config = dict(
    num_hidden_layers=11,
    hidden_size=128,
    norm_place='pre',
    norm_eps=1e-06,
    positions='rope',
    tie_word_embeddings=True,
    init='uniform',
    init_std_qkv=0.0493,
    lr_mult_up=1.25,
    warmup_steps=251,
    schedule='wsd',
    batch_tokens=32768,
)
Each number is 128 + 24 x the weight over its row's rms, rounded and kept within 0 to 255. Layers, rows and columns count from 0. The size above them is the row's rms in percent of the matrix's.

# layer 2 attention value, 128x128, rms 0.0687, rows 110-126, columns 64-127
size [ 98 117 110  98 110 104 101 111 117 106 109 113 101 115  95  96 107]
[[121  83  89 146  89 185  98 104 121 140 145 142 123  90 138 120 144 142 165 109 127 110 110 109 150 145 167 132 151  97  93 158  92 101 113 106 155 114  94 104 140 141 159 115  87 156 135 109 158 104 119  88 159 136 126 164 136 104  85 108 141 104 127 150]
 [129 113 180 117 160 141  96 110 169 163  95 133 121  90 106 147 125  96 153 142 148 142 110 145 144 140 140 108 131 127  62 118 149 136 122 116 119 110 112 129 131 147 134 135 150 152 185 176 130 136 122 104 107 104 111 116  97 136 137 120  89 124 102 143]
 [159 157 116 116 132 125  95 102 138 136 134 112 141 106 198 155 119 152  98 144  92 125 113 125 164 116 112 119 135  71 129  73 137  92 115 152 121 135  80 120 101 105  81 164  77 117 110  97 110 137 132 100 130 126 172 118 113 118 150 109 105 118 123 137]
 [141 111 125 157 144 150 162 182 162 165 121 108 124 112 146  91 126 127 108 131 128  89 131 139 131 115 106 123 112 117 148 127 114 130 171 153 144 138 154 150 146 110 182 104 109 162 134 145 138 113  98 123 126 150 117 168 160 103 123  95 195 134 142 180]
 [ 82 117  96 165 118 130 133 114 132 100 138 118  99 133  96 120  92 126 119 125 131 159  83 154 118 163 107 155  98 116 126 117 102 145 104 192 149  95 161  94 141 139 132 111 103 134 115 138 139  93 156 119 132 123  92 125  99 128 148  95 127 134 162 110]
 [112 100 138 159  98 125 128 144 111 156  91 142 118 117 116 118 130  93 153 129 106 140 102 115 133 142 126 128 122  91 149 131 127 107  94 135 152 146 105 119  87 107 178 147  82 122 109  87 131 163 117 100 165 165  85 128 157 130 119 103 112 121 166 127]
 [ 92 116 117 181  99 113 143 105 159 129 105 104 106 164 137 152 155 142 127 123  88 108 116 141 101 150 102 132 108 153 139 146 127 178  93  72 103 124 146 111 117 124 120 133 133 145 153 127 146 101 117 133  87 116 119 104  92 105 105 156  86  86 142 157]
 [174 110 151 105  86 118 119 132 181 168 100 123 106  59 104 156 134 138 101 102 158 111 120 124 102 121 112 126 142 118 165 150 144 176 129 157 130 141 133 146 119 115 140 171 133 153 128 122  92 129 121 137 128 143  84 110 164 109  82 140  92 127 129 143]
 [116 129 155 146 134 147 103 139 134 167 145 131 137 118 113 138 153 122 119 111 129 153 116 107 162 130 104 136 107 123 123 121  92 106 153 121 104 141 121 155  98 111 148 136 117 154  94 118 169 153 112  79 144 144 151 108 131  85 150 151  99 168 141 141]
 [117 117 142  96 135 133 175 125 174 162 132 136 156 153 118 110  98 165 127 129  93 128 103 129 122  86 137  88 155 168 169 121 136 114 100 136 127 120 110 154 115 126 142 175 132 163 112  96 123 102  89 101 156 130 142 144 130  95 117 151 145 116 126 106]
 [115 124 155 148 100 123 168 157 134 118 141 139 118 103 165 121 107 152 158 145 126  99 131  91 136 138 141 136 148 176 173 110 131 146 125  72  78 107 118 128 120 110 117 123 147 102 123 129 139 126 132 118  89 110 142 163 120 134 124 172 158 122 130 104]
 [164 115 139  79 170 131 105 164 115 113 142 124 142  87 160 128 146 136 157 135 108 135 162 126 117 108 129 154 105 132 142 141 139 113 120 104 127 126 121 122 150 113  88 118 184 117 115 141 161  83 177 185  88  84 141 153 126 128 123 125 136  93 135 146]
 [144 166 131 120 188 111  70 145 100 113 180 108 129 124 115  89 145 140 103 127 153 114 106 129 149 125 122 139 139  77 113 142 132 141 153 128 147  84 113 153 149 102 108 103 125 103 128 108 126 130 112 155 104 124 122 142 135 140 175 129 114  98 143 123]
 [146 122 121 105 169 102 117  99 144 159 129 108 132 163 103 160 110 154  69 163 110 130 156 142 143 135 164  97 139 152 141 146 107 122 124 108 144  81 103  92 175 156  85 170 100 146 129 119  99 142 114 151 146 121 133 122 105 155  80 163  99 105 121 143]
 [158 122 117 118 129 130 127  91 141 114 135 115  99 158 164 106 114 117 119 142 135 164 126 113 167 132 118 120 173 148 108 120 130 119 118 115 116 130 184 126 133 118 131  92 150 112 136 162 109  98 145 149 143  91 154 161  91 103  94 128 143 132 149 108]
 [140 140 152 133 118 125 138 108 103 157  88 168  85 140 121 127 152 106 156 171 110 152 156 125 124 141 158 112 102  98 144 106 102  83 152 124 148  91 122 135 102 116 117 105 105 104 131 131 133 109 111 145 169 151 150 144 147 171 122 149 169 145 146 128]
 [ 72 139  96 120 135 123  94 116  99 102 131 153 136 135  88 152 129 129 149 100 150 128 129 109 113 145 145 119 153 141 143 160 142 123 149 139 109 129 110 108 127 159 185 140 107 158 151 122 136 144 102 102 139 108  92 114 175  91  80 159 145 109 113 107]]
# layer 2 attention output (transposed), 256x128, rms 0.0741, rows 174-189,238-253, columns 64-127
size [115 130 116 110 127 109 111 119 124 112 120 124 105 124 102 100  83  93  96  87  85  97  88 104 108  95  96  89  98 101  81  83]
[[158 107 100 128 159 134 139 155 154 170 104 149 127 121 163 143 147 151 104 122 158 120 121 135 166 141 134 131 107  96 156 112 121  77 137 144 122  71  77 104 179 150 112 107 143 111  91 133 121 119 140 129 129 106 161  97 119 179 131 126 117 159  97 158]
 [167 139 117 141 111 109 140  87 125 130 137 114  80  98  96 149 132 134  98 154 106 128 157  69 136 142 160 110 132 153  89 106 123 114 163 153 122 111 105 107 152 149 141 132 139 133 136 136 130 156  89 126 112  92 162  99 176 164  78 111  99 121 128 141]
 [176 143 172 157  94 108 131 105 104 105 136 113 149 160 175 127 150 131 138 147  72 144  99 126  97 159 138 172 200 140 168 131 147 159  74 101 123 106 124 132 165 108  92 135 135 128 167 129 100 123 139 121 141 120 114 129 110 151 124 138 138 110 138 152]
 [ 92 141 113  95 129  91 111 140 130 138  88 155 168 140 115 120  86 172 130  80 143 142 120 124 152 112 104 137  90  97 125 109 123 112  91 138 132 141 138 142 134  90 114 150 114  94 106 160 150 136 122 135 142 159 119 153 112  90 176 125 122 144  94 168]
 [180 125  95 147 153 139 110 118 100 168 114 147 139 119 125 100 185 100 109 106 166 125  94 150 150 120 133 134 131 122 115 108  86 134  88 150 124 118 129 108 150 159 143 145  71 122 146 126 100 125 158 100 117 106 176 152 116 123 141 105 120 117 130 102]
 [180 130 121 140 117 118 122 151 130 152 135 143 152 118 132 138 152 121  98 130 107  79 105 131 136 145 112 118  83 119 143 147 155 156 100 143 149 140  77 142 143 117 127 159  81 117  96 155 162 125  95 148 132 126 119 121 137 120 184 134 150 128 154 129]
 [ 86 126  93 169 147 164 118 142 132 151 149 107 112 125 132 119  99 103 154  93 128  89 125 139  93 101 113 133 108 107 111 138 155 160 132 146 161 123 160 148 156 151 151  97 110 131 119 175 120 144 105 156  98  63  73 162 153 102 105 156 131 101 155  87]
 [106 104  86 123 116 130  89 121 150 143 148 136  98 160 120 153 109 113 182  98 131  83 163 124 127 176 125 148 133 134 124  97 174 166  52 128 151 150 135 137 129 161 139 146 145 143 147 153 140 129  76 134 128  79 132 104 121 121  71 148 126  86 103 117]
 [121 112 174  83 161 123 108 133 128 133 122 113 147 111 139 132 139 185  50  95 119 100 133 111 143 107 171 142 123 163 125 155 111  97 126 107 146 127  94 120 130 124  66 142 147 163 129 129 134 129 122  97 161  89 108 111 118 137 149 137 142 159 155 143]
 [115 127 106 126 126  97  94 154 100 139 125 134  98 157 100  89  87 135 146 139 105 104 133 184  93 172 140 164 106 165 148 142 135 160 128 114  84 110 161 158 132 148 116 157 131 154 132 113 154 161 103 103 145  87 122 131 107 133  92 141 184 112 109 116]
 [116 133 102 138 161 150 136 147 130 107 167 157 153 132  92 133 135  75 146 135 116 139 102 164 114 147 155 127 106 147 163  96 122  98 131 135  87 137 133 147 124 170 141 122 144 100 170 107 113 138 109 100 105 130 141 121 114 137  99 134 139  84  87 141]
 [110 134 156  92 153 112 121 144 160  89 123 105 114  83 112 159 113 156 126 157 137 177 119 107 123 156  99 113 116 109 115  96 154 118 190 127 138 130 111 118 162 131 124  72 169 114 137 140  72 127 121 130 107 138  84 154 163 128 132 103  99 176 137 139]
 [146 127 168 140 120 149 147 141 134 136 146  94 161 142 138 118  72 126 153 148 160 177 122 139 159 116 110 112 171 175 111 154  86 150 102 121 123 160 108 136 131  72 104 134 128 140 196 166 100 118 148 114  99 131 130 161 130 114 151 131 112 130 147 126]
 [130 101 122 167  81 146 115 141 148 170 131 159 115 162 166 108 173 158 132 114 127 140 168 136 130 133 133 124 145 146 132 148 130 125 160 157 104 102 118 128 147 111 162 115 124 104 167 128 142 136 115 142 123 114 134  99 127 137  87 137  98 120 159 120]
 [ 80 127 151 186 109 135  97 101 143 125 129 112 148 108 122 121 119 136 138 113 137 183 159 126 111 118 116 124 168 110 111 125 116 146  99 115 153 117 168 136 123 117 135 128 111 129  89 111 148 114 145 189 123 143 142 137 111 129 106 113 125 159 140 128]
 [ 98 146 161  99 125 129 151  89 148 119 157 142 119  89 111 130 128 161 118 125 143 153 163 108 112 123  77  74 114 147 106 152 162 116 129 141 166 172  67 152 135  83 109 114 118 133  94 130 103  94 153 117 143 127 151 114 160 169 148 137 157 129 157 134]
 [125 110 130 155  93 106  96 159 118 118 114 124 107 115 106 137 117 153 141 107 183  92 138 168 116 111 145 204 138 169 144 144 106 130 121 111 103 134 126 168  86 151 100  82 151  93 121 101 121 121 135 143 109 121 129 161 157 101 141 100 164 113 185 150]
 [125 159 104 144 155 113  96 121  86 161 114 100 115 129 107 150 171 126  92 103 118  98 100 115 128 137 129 191 161  59 156 109 162 105 145 148 132 136 117 130 147 104 111 112 150 123 149  88 117 101 159 152  96 113 104 141 142 123 166 112 141 177 110 116]
 [178 134 124 111 156 129 174 154 118  86 120 125 137 106 108 143 103 129 161  90 145 144 107 152 137 115  82 157  86 159 101 163 147 123 138 129 158 156 165 121 112 118  93 121 131 147 147 147 166 108 140 125 148 163 144  97 119 118  94  78 141 138 101 135]
 [149 149 153 109  79  92  95 106 147 139 165 157 113  98 138 146 114 147 156 128 145 132 151 125 129 160 158 146  99 179 117 135 140 166 113 178 126 105 107 136 153 169 125 193  97 119 160 163 149 154 103 129 148 114 152 111 129 145 130 132 129 111 116 125]
 [160 143 155 115  79 123 130 115 154  89 125 119  98  67 152 163 114  93 148 134 102  96 155  98  98 114 162 134 139 136  91 144 147  86 138 118 146 125 133  98 135 110 176 122 138 124 152 135  96 102 124 143 121 134 128 107 115 111 127 133 117  92 159 181]
 [132 109 163 115 121 125 103  85 152 137 102 114  95 126  94  87 101 159 115  94 114 135 121 166 154 112  94 129 118 117 146 102 126 125 123 103  69 125 117 139 149 167  74 103 108 118 136 131 111 114  98 112  98 125  86 105 129 123 173 144 141 121  99  82]
 [159 146 105 129 175 135 148 143 122 180 154 139 168 132 107 128 116 144 148  91  88 105 159 145 123 123 137 121 121 125 119 103 172 100 110 147 106 105 129 152 146 123 118 165 140 123 146  89 169 102 171 142 127 113 116 114 100 176 139  96 161 112 103 139]
 [118 122 100 145 181  99 123 122 118 109 147 118 125 159 108  89 147 129 127  96 119 122  82 131 153 140  61 152  95 115 128 100 144 100  58 169  92 163 151 125 126  94 118 130 134 111 148 124 157  99 160 123 112 131  93 130 126 111 133 100 186 134 113 146]
 [ 99 123 105  96 157 136 143 136 198 123  95 152 150 125 138 132  90 110  83 161 140 130 125 165 145 162 137 127  91 155 143 123 134 132 129 125 165 142 144  69 147 174 154 143 136 102 135 141 135 138 103 116 121 122 149 146 144 147 100 177 158 128 121 122]
 [139 134 157 132 105 122 137 111 124 113 129 145 114 113 114 108  73 109 150  97  98 148  93 131 166 128 120 161 158 132 100 143 117 141 137 128 132 128 151 151 147 171 127 118 132 125 138 157 114 113 167 128 143 101 110 142 158 162 121 107 124 149 131 177]
 [160 130 156 174 133 117 135 159 151 134 103 125 146 102 132 153 115 161 108 138 134 106 133 116 175 102 122 103 124 124 117 153 142 137 122 136 144 115 138 170 112 130 166 152 133 101 152 157 103  99 164 143 154 128 133 105 137 155 107 130 143 131 141 156]
 [ 81 151  92 102 101 132 121 131 126 148 134  92 105 120  87 127 133 157 125 123 116  82 121 139 132 151 129 124 162 115 144 159 179 119 153  99 128 125 115 161 140 114 129 152  81 127 108 135 126 131 100 101 148 152 170 153 141 130 132 122 164  74 111 142]
 [179 110 179 111 102 128 155 112 116  86 141 133 186  89 118 150 113 147 121  86 102 174 105  86 140 121  96 115 142 175 129 110 147 132 126 137 125 126 138 101 172 126 105 168 100 178 155 155 146 140 122 129 130 138 118 125 104 163 136 140 155 162 115 115]
 [103 142 137 110 108 144 142  98 120 109 129 123 143 145 141 100 147 116 150 122 163  87 138 138 103 123 120 157  87 149 128 122 111 119 106  87 132 164 159 139 105 126 109 123 112 170 103 128 104 158 135 144 132 115 103 126 118 101 126 126 157 149 144 142]
 [129 107  86 130 183 125 119 143 123 116 140 160 110 168 156  97 179  70 139 127 130 149 117 142 104 141 125 137 131  79 161 122 130 126 151 131 138 115 132 151  72 138 121 116 122 122  91 106 149 135 134 111 141 179 151 145 144 128  99  77 107 131 190 131]
 [116 146 121 152 174 136 134 139 151 129 120  96  90 128 170  55  96 164 112  89 128  92 118 113 141 131 112 130 127 110 130 114 105  94 139 133 101 157 101 155 109  96 127 120 121 132 132 107 140 172 126 153 160 119  82 159 148 108 138 114 113 135 141 118]]